Part of a small language model's weights.
Size: 12 layers, 5 heads of 32, MLP 640 GELU.
Architecture: LayerNorm before each block, rotary positions, biases, attention and MLP in parallel.
Training: a variant of SOAP for these matrices, 125M tokens, 3818 steps.
Each number is 500 + 50 x the weight over the matrix's rms, rounded and kept within 0 to 999. Layers, rows and columns count from 0. Numbers have three digits each.

# layer 7 MLP down (transposed), 640x160, rms 0.298, rows 56-76, columns 0-159
481392549497578476529514558554436441448554423444452550512506513470454563484505448438527574445524549464506554625512496498525413472481550496578438483452545484460491395572497516578539483486471564596455603537508523556508520452506461510497534510496481577579422493490520548368404450538530418488520514492571403600521396526532517434570460606528527444473517503555534488462591517591447454459566445449411517390540508529503501501403545533519485457464561502596364495407497570435512508556491462
502560548583422490578609480480435470461497438442510511521470488467519463505375452504469562524468454544501606507531543491506403431446502417477560534510467585547498440498516461454478522565553490571522446548586443407470566508539488477452429447481457497468504563456527426513470553531623510518459466414510496630520560605571494427534495527480448611522496450393605494458457474404559460471561531463539529451478454438542480458510508534477554489516589424497504425630453523466447532550526511
420499464518447510460514528578508532475481532460426473441581511514436493589485467504541525628538521517436521548487578448490456589511535341538490564533517478499515507510559565498555459593476464614497585431624382478463448441597459546434448460502443507444495557476544564518478545524443475530543520477485533486461453505568596489523490413467451529480381444533536414552511518549461480505502479576483329538527460441520433426529493494442468506487434625449451494518442497558422498503561503
551426557513524506532479551531480452546430465444427444525516525499492497527484569553530530513466540530520501552520448522488511522454463550529525496480447494514495552524586541460564486463555497527516556445528429526510481489486435445518518532529567477603376495480466469450458488524472445455480495498490470523602430411487586526571486509473409448535546526493522404494515447500427510537487569502534553515387600496524393508492449446545485499518466533509488530554426478525518454464456514
544505435533406412478504484392532486544481562432464450574459518527547472573472588502434467515563513544595575471488448491465481552529528506491493516607481495549508503475444501540514497463524537512493645422485558511388455480431448494431461435533484483477428448452491434492480525464519545455472491512546507493495554414487525476523497465469493485571582463469516495470420461521505434477525519526511542567497492474551440484547493535547477573515547500540449495474556531557504443447505485
485505480557510510490456590421603529499557496487526467542484436543539428533512436531543435490449552565562513430471459525472481440514419474516522468517556512504537524516431457529497470437472495489466484532466586489518437441456478502514560471418549502539386528534493523562478504473570514474512511533512525566406607498479493534467485537517513473483513514540534452563483442553532546509472482537471537530510530484498432457499521513530492577514497411466560424596445548556541604512500459
529495441408495593559479517510496434381386555497495568587626554512565536469487609559576577480507604576544451521562481516543431506503535467585517498487488509515539559363551503556401554560452541404523490469500525467474451435357563480400584477563478606502529432475515482468530506522489573531473417414463565448547430490513491540527546523582450495461547516418562451505551508417591455507432529535457527454483430527432461479519488548563505448562549486531484533482516474539525483408451526
496425494522586481582510508514496556520555525512483537498506555533562596440506532563535430512493621497463503436483518499534475504583445454500522466529450451524503417452521564521459460568491496520568442531420495440582473476568550511451525413492489493484456520460520512545446545483481464451384536505459466490472578453458579530469479499466486518498401551496487476441516543507508450448491467481563476611472529428438474488547503567530522515545476448418499447484504492478518518492540576
488540471547488420581499521546480460523580479451537464445537523465545522479464434534438435497607459477432476386492515526536485618487661512504495503518480434549511491472477438562486415517501441479502489498511475487494476497557532472565416496434522513477513470433582488398462434467469489487461457474495454476536471470425572525552513490385547556453532452534572485441618399486474498484374500459504411573454607454474494421556584496492541428452452461453574545530445586516459635419537541
522490568506551527497606448473571429530536502534580539498586508561534487453503431458577557489519478411578479459515427543386529453586596604518528430542600406576530551564550441474502474542551452491443484575466432461515549543611489467528484453589499470576526527547423393562453497526513448518554464489399460507430535456637462474520480519491506454604475562483447508393532538554451537520430429503629416464530448451413585511541474450459455425494561526548452446525627598508456481463486560
492478485550653550503480569473484393526541416423568506497466514450386447543495511493481515470487552439500509422537482570481501509541421528428492544504440445562488494554514461523532529485522555495435490487531523450432554535445457468480554485573519535483477463525437570478468516547427517391405514532524494513454519472488487437480454480466544528566530586515577444499581480477490455422501526447515444512464509471492424530485498508546542572486439501522472466463514451536403577528519501
529476510542476531418508498511428454482486444463517558563482497564537476490487475464491490421530482510569517508567545499491472492537559445482477455535475595494446472510507563518476469423491528446508542424547537524592461494493482494490433457481551508455537458533474509505484493400541539439503528551465433556505534509469531411423396542506437520500588468468472509496514471549471520479516493482529470506519463502494497473616479477543529476531462506560517569534508555528497467467455572
549486432479519426444497521562497478398438509416515495529436493516465601508526522521457522467463422566442465449508474498505615549519472481509549426511431484512543436593495512447490516502612511527530495505510468410530510427554515527582474479506474432536500516515573507491547470545480496390442528554533465536404501545463516548517509520530490516532538469462437554470392522444525451441513530502512542537526493422470499506434523482456580502451501451502505483464501485466459561453523487
476467536560499495481531440521564471433482509509570495416514412463482506494493500577458481405560568548396534526466520514531475457522560518520494533537506498462464491526492476469499445559492407526597475410413475464633543488543508489476522509538506564478598526412483480537501572546516547494481487491494428496448467479454525463465440446517528531513476439503521527507505528516501541467525506525421449527510525461480410447563477491500457521482587497493497409556477526462534526443596558
441430575508385586494403602499494540604492458531489449497538520494538503519442471570448461470479415480529503458471556518520527493510533571536534440569508557478426480539478513433530462523531485441519459485514462407515535527480542451456496494474542497473562512441519458420455497588489506603487515386521475474491568526477511401441412432451560468500589570483591494479442501552599425495504523510546466553498428493520488466483440468473503508421440494532513523582595442530478552494502462
489554543464549468450545414513515498592562514485503523467508530433507522533497386529521474434523528436459540470483553513502542513532521529501523420456472543440467506470524416491517444513439498482572468454453507520555503476557490521519558508475411482474464433527424545484572454540533431522490476520499544472428487543505505434529476522558545420405468490444493510431551466464499564491470450505510459509525436438503450480468639477521577488437464470490503509419458454587524498488490500
580542516455424491401560449491476405453497507462464516419521473399459555507416496452544468479477478446576487399454585446469541567476498429524520518503537550556513487517517507444518474461530465566431449496543530508476587432378463519521498522503546423475337464470514457566539523479516549559483461570485479501474520465545495515535493457448577537436582547520604487504494519472521564441534529541571431483511575478571495522508508469487469465589507549548496443446481513434490494563445430
530445474543674535702580548520509568478457464442485557509531485524494513539486508495547557521488540521565546567488503468499519477506476554551507534569623508553396500491481510531553475563474480454482571472492428543455573537516445586412534497484487528513554585496575455557453486487585497496426490488426479489473507458543617460443551396500571553501505611514373504507515550603516483433525532562456525485470420537469486429453538508535492545536541467417539488506548558567431523551520564
492481469574520472513498491516486459428495465471495554434545412457568517548527541526492376572405549532451435555466541502438523486518487546486536580463432488443530557510428484544487478490578501460469524487437587528474491603496502503369550497485520559501596517468516539594528511444574467451530453566550432500452473485539496440474433449579484498508455476477450455543532515545527464516449455438644550534508521486442468563513500472525484528394578639477473517581428501509537470455513426
555442521431447482494424568503460458522412537553487441550470449506467494434483454437558478545600486517447492550491517527502489480527554456516451571573505562482322525518577581468442483454547614486642444526463539591471490432520561549488503503549420564467477440506546530543576449614562524496506513449511556436413503545568516455531465477441548544542498447555460511440539545449550609490508472470515602505476560575521409454426386534559471534515500462501460475492622428540563587625432515
490471482521542552475558548526481474429494485547422455488519470514475558428496594496551481434516491394526506504531519555510430565530435502437482541420479442467477519481523563561498518422545525421466496562427535491457451496502521568504540448597474436457510570481457505465596515498482445500571466511516643532446452567504539480466502530502535413604524534424522438578550488479464541498557510388571464499522506536464488549445553465511466446516554629509500478527518532539557534516517471
# layer 7 MLP up, 640x160, rms 0.278, rows 57-76, columns 0-159
495540608523513506431381500533508507459603553508581459467483485490523378499470518462456553516570529452507512557496508522586480626425492500487474493475509559540647489511525466510561547538437517470533455432504502455429477595511454479529484469504405596449458511551416517520484538536508403482498447421478561596404485505448534566463498567465471450541524479468551410446423411544597568567410498501515467529473536491566523499513443499475574427415449559483537486599559523538427470398395428
520529550484506567522520463409491474429459498431526493482518516465527519523455452489541603526460384497460384437517487434488537512502460518506450574539433427426565425460465462398467430527425468478604486369494424506592536594441467358441517482532497583484468518504446478532449452594579555503496480557479482435473419461503458481506568460433540519450499589526483509497566500442599525514492498489537476558536475444486515625571508525496449480610467523577497460484468602443504514479556590
523464568547600487470469504525484503499496527520510547532517454502587487400442412451442504474470485451515420475539604486518579524542605537556468423468399511456550504515479471503533484455423426550466538500507486433524539520556581503469410444556457519493602479584600492516502560480482537473545546464421412549486510513492459521595540536477520520488490398516438447515491428488497528481490506493481499443549479485462495478453497427503469492452514539504458521487554443501418477568489469
450492494419511500563507531631478496468543459505545525515467473529464552414574465491484461565538455464416510524504500470468577493469408601500582489408518486547526489496555513480532426529525485567478381472523528459548460517545549530564555521439490513547500515481534488574455484389499466477497471461506489525433436574503455502567509501506486439487453512520516529501585494441444497449500469525551471425525473518534516407519577487521463507424501452464541524509515427430480606492378511
474511589545499526490472516497427474537492461484507587509512446524582398457451561452577552543467403486438531568519546452598515448404531578508560472548414541498503517560595504470507452499387533548475540530501424538513454496491439466504469506398534475456497456523466539485511529565463463541528422582557633513411489484473502516645432459570553474494536438512410502442497524452510618537502526581519573486625527454493525491478407493517472478470438475488560452556486472497541433461437501
463522553446424539554507504479470480550538538487491454504528476567499504490454450542418556518462533479573576441438503487507573540460477491493559505512557451466553617526544434473508490593518551580470501311509431470531481576385539476619441419550481448502468507475548587529534500420543516494477541452473471458489561486468440432485503476415398453478472649468513535436422492459455553540481468483494492538513470465600451520491553515448420491502561512470494550477523491500464572487525535
544493645588615523556518640537414474496474582475507493555393579508502615378537446558489463498545548512468532405548393500532528395480502501538542472454507446567519524497489515439488458530483500515503574535483476478399504431476538437539412460512492518513491510415493548534472545498451562521459533498451631567472433489486445516547514523491520444468579520560507473430466586512479549485556577475489498470501505508482435476504483550497381534451535488513474490382598518433463470515524410
502564449485514422493493501539497563465538518492548462535544660494437492531504498418461509471612508353496434524523501452584544576463529529499483495602504446537547451490530502498432521482501511515523561548598465416421580404620487439481324498578488539483437479502458531472504486475498561607572529493459478563500423558415533481483503420523468543463470506436456564539513489528439513454527434470474468534576456482464484503421512507557555475483465506521505548484462506569545498385604480
525446438536496500589504445433608515520540443455415467452488549494500484540405538465531655426530549505458464445568524463390507517516518475443358523482468458521527532478517452521446538447534437445445563493549406395496590445475454573533437511537465543533523542468445531602461571514483477515477569514521431523547462444534510462456493511540505550471510551444490425446471463482431505558568465514652492508475388521482591436456478502512486340506530530509494473519484554497457518405611464
553485536537616505604517548414478446446533399497431541528405475572467477504463426458525480487481474480501574504498455537460479514574460469537617459468399466521523472455495535505511513551553508591567538506569633471500556456488473384513536509510544533449547491500476459436496545555472472515457514592447503493505451435520465438435443498496569531412542479475544481534495410529475467489429478461471510497484545485402435402464461546515483555552495588484436466477480498577493525541522455
395568502505451530556550503545468558556526477488471440474501515502476582519396512548440456636433497481421498478449459522495540462552511581453499557491517479474481471453523360499531442568495444482568537554415509427468519446506515543456468549482476539513457459464458537554483573579506552468409561431494522522548424520539521616513474439461538507499529535505582520471515486532527501504536538476542538534508416532489481501522533520401498544477520523481553495487550486539558497505513517
466530433389514578467480553496665468460438550538557472420481533487493521478532485600535467528442575551494517426493540617508546495553489525543508528549515481480511473521467458534578525549516518504537530451470513483463515629441464434456509537509478475375502455545516566458453476594504643486542477492495403470548559560481438554465394409468458414491478589459391409524537522434406543425525525567575524511474492479509462507428486506480521478494529432496378424535514505492518494502507489
515500539592493584445487552494458527429466474530517444481390519480387517549564516427540506553437476403499545480473473597534505391564459498504434498446529554511540491509496453512455413446530476513505515474466419510554568544470489465464448432435573527522432476500610483464543534515488519545563501481555558519502473469478552581556525553529500510472551540497469514512501597522556522524487478456528553471454495443555461469512535472513598470349533534611523481454527422492433436478499433
487509477502468466559483543492516542524447505478510465505564550425475468430476385515485421467525508447458531409475510592530484432409534576551545521496514523510601568524515465452439536450587531556494589452488396445538459504563375395485530519505462522523414539566495516439497506482538550527515540460495458529519466480535507512486423432406509514431622590549461546508522476497560459529519490468626583590456462399550504583576424464468561485462564516477551446509524384508498494494461611
636438463514525572530530514477469473393460550535439587513451469445418492499520567469524470575536477477398475528483426545469503520410514553546573545505470571526469451572537499517524539447546542540446485429442535503481484414416388527534532459425573591576529473469506526527399501478506506471466490485540504506442500482410509509471599511486485458477507498581557470505476463470383442521487460544523461474479506470520490476452456511385470522572604442577525496559486510446441540538478497
494565520502495465498543487479588508473501437484446530483504577445464531466620498458518529439466459522528572546456500419512556469586453468441479499508566464590466416471491554423459431535549509504491502548626503469465535539570435488555478533547567504494505438642456491449413433497482591450507519573432485488533423513474485565528457452483519522516433445460594497553491530455588439502557544488514449479482532508477483462462528421564470462506446499534524526481447462526617435498526482
491632485481448437387418436543499519592562527500453524526429526496554361535570551506515460530504503479465491400519570486534494533438490552480493419417380423444500495540426500508381396471488487509599426557486503488593476436454572472616476483399536540513471495404439454435545507517504540431476455496532578602566590441438505574564466568531470401525541502560553477533487462448530520507491489459553506478562576455490525553457480533513547404563516470482465536492462412411519491458504458
530544541560495514471497486471474496500518553509515427458442549516497484506519438620500520565535515500505396442439516494522547606516417441442519502428568435492497499589396405468538492494473516523510522509471543501478386495521477490495587470591447481542545584441548534502504566548501544595585492512499456541591424508517513497465513488581481556560610559490482519489423479438488517503494529511446476456472504511546500531483563496440467546437527512409490477468482434466508520421529557
505547556559637591434500545535535574452459503555505471471473388456576490563439542489493477448439384551413603464565528514552544581678587512443442542462543553444536454520484470557618511571481455422465477442415532487499491474589499484512425471501481491588552362541462470509489465485512502500488472559502458421382438540450533595436480483475474475521531482414487528520530511504442517483617501483494507529470541522465567504431532604555490495490488411491586528541584548530529502555500511
487472512508431494443503551531466569338594572409435319574487464416500452446422562495524518504509470495536510473497468500524533521548481464594535481429513513481529534468520557474460546496483514470436483521522588390474455545508437422591518534556536520487463487547496433443550486530503496472501533508468435512459509571483465544438497565552485473504533570542537452494447502553536472583561514442521450467478504454478538443502427494479475512605519474489575472486427479490450451536524478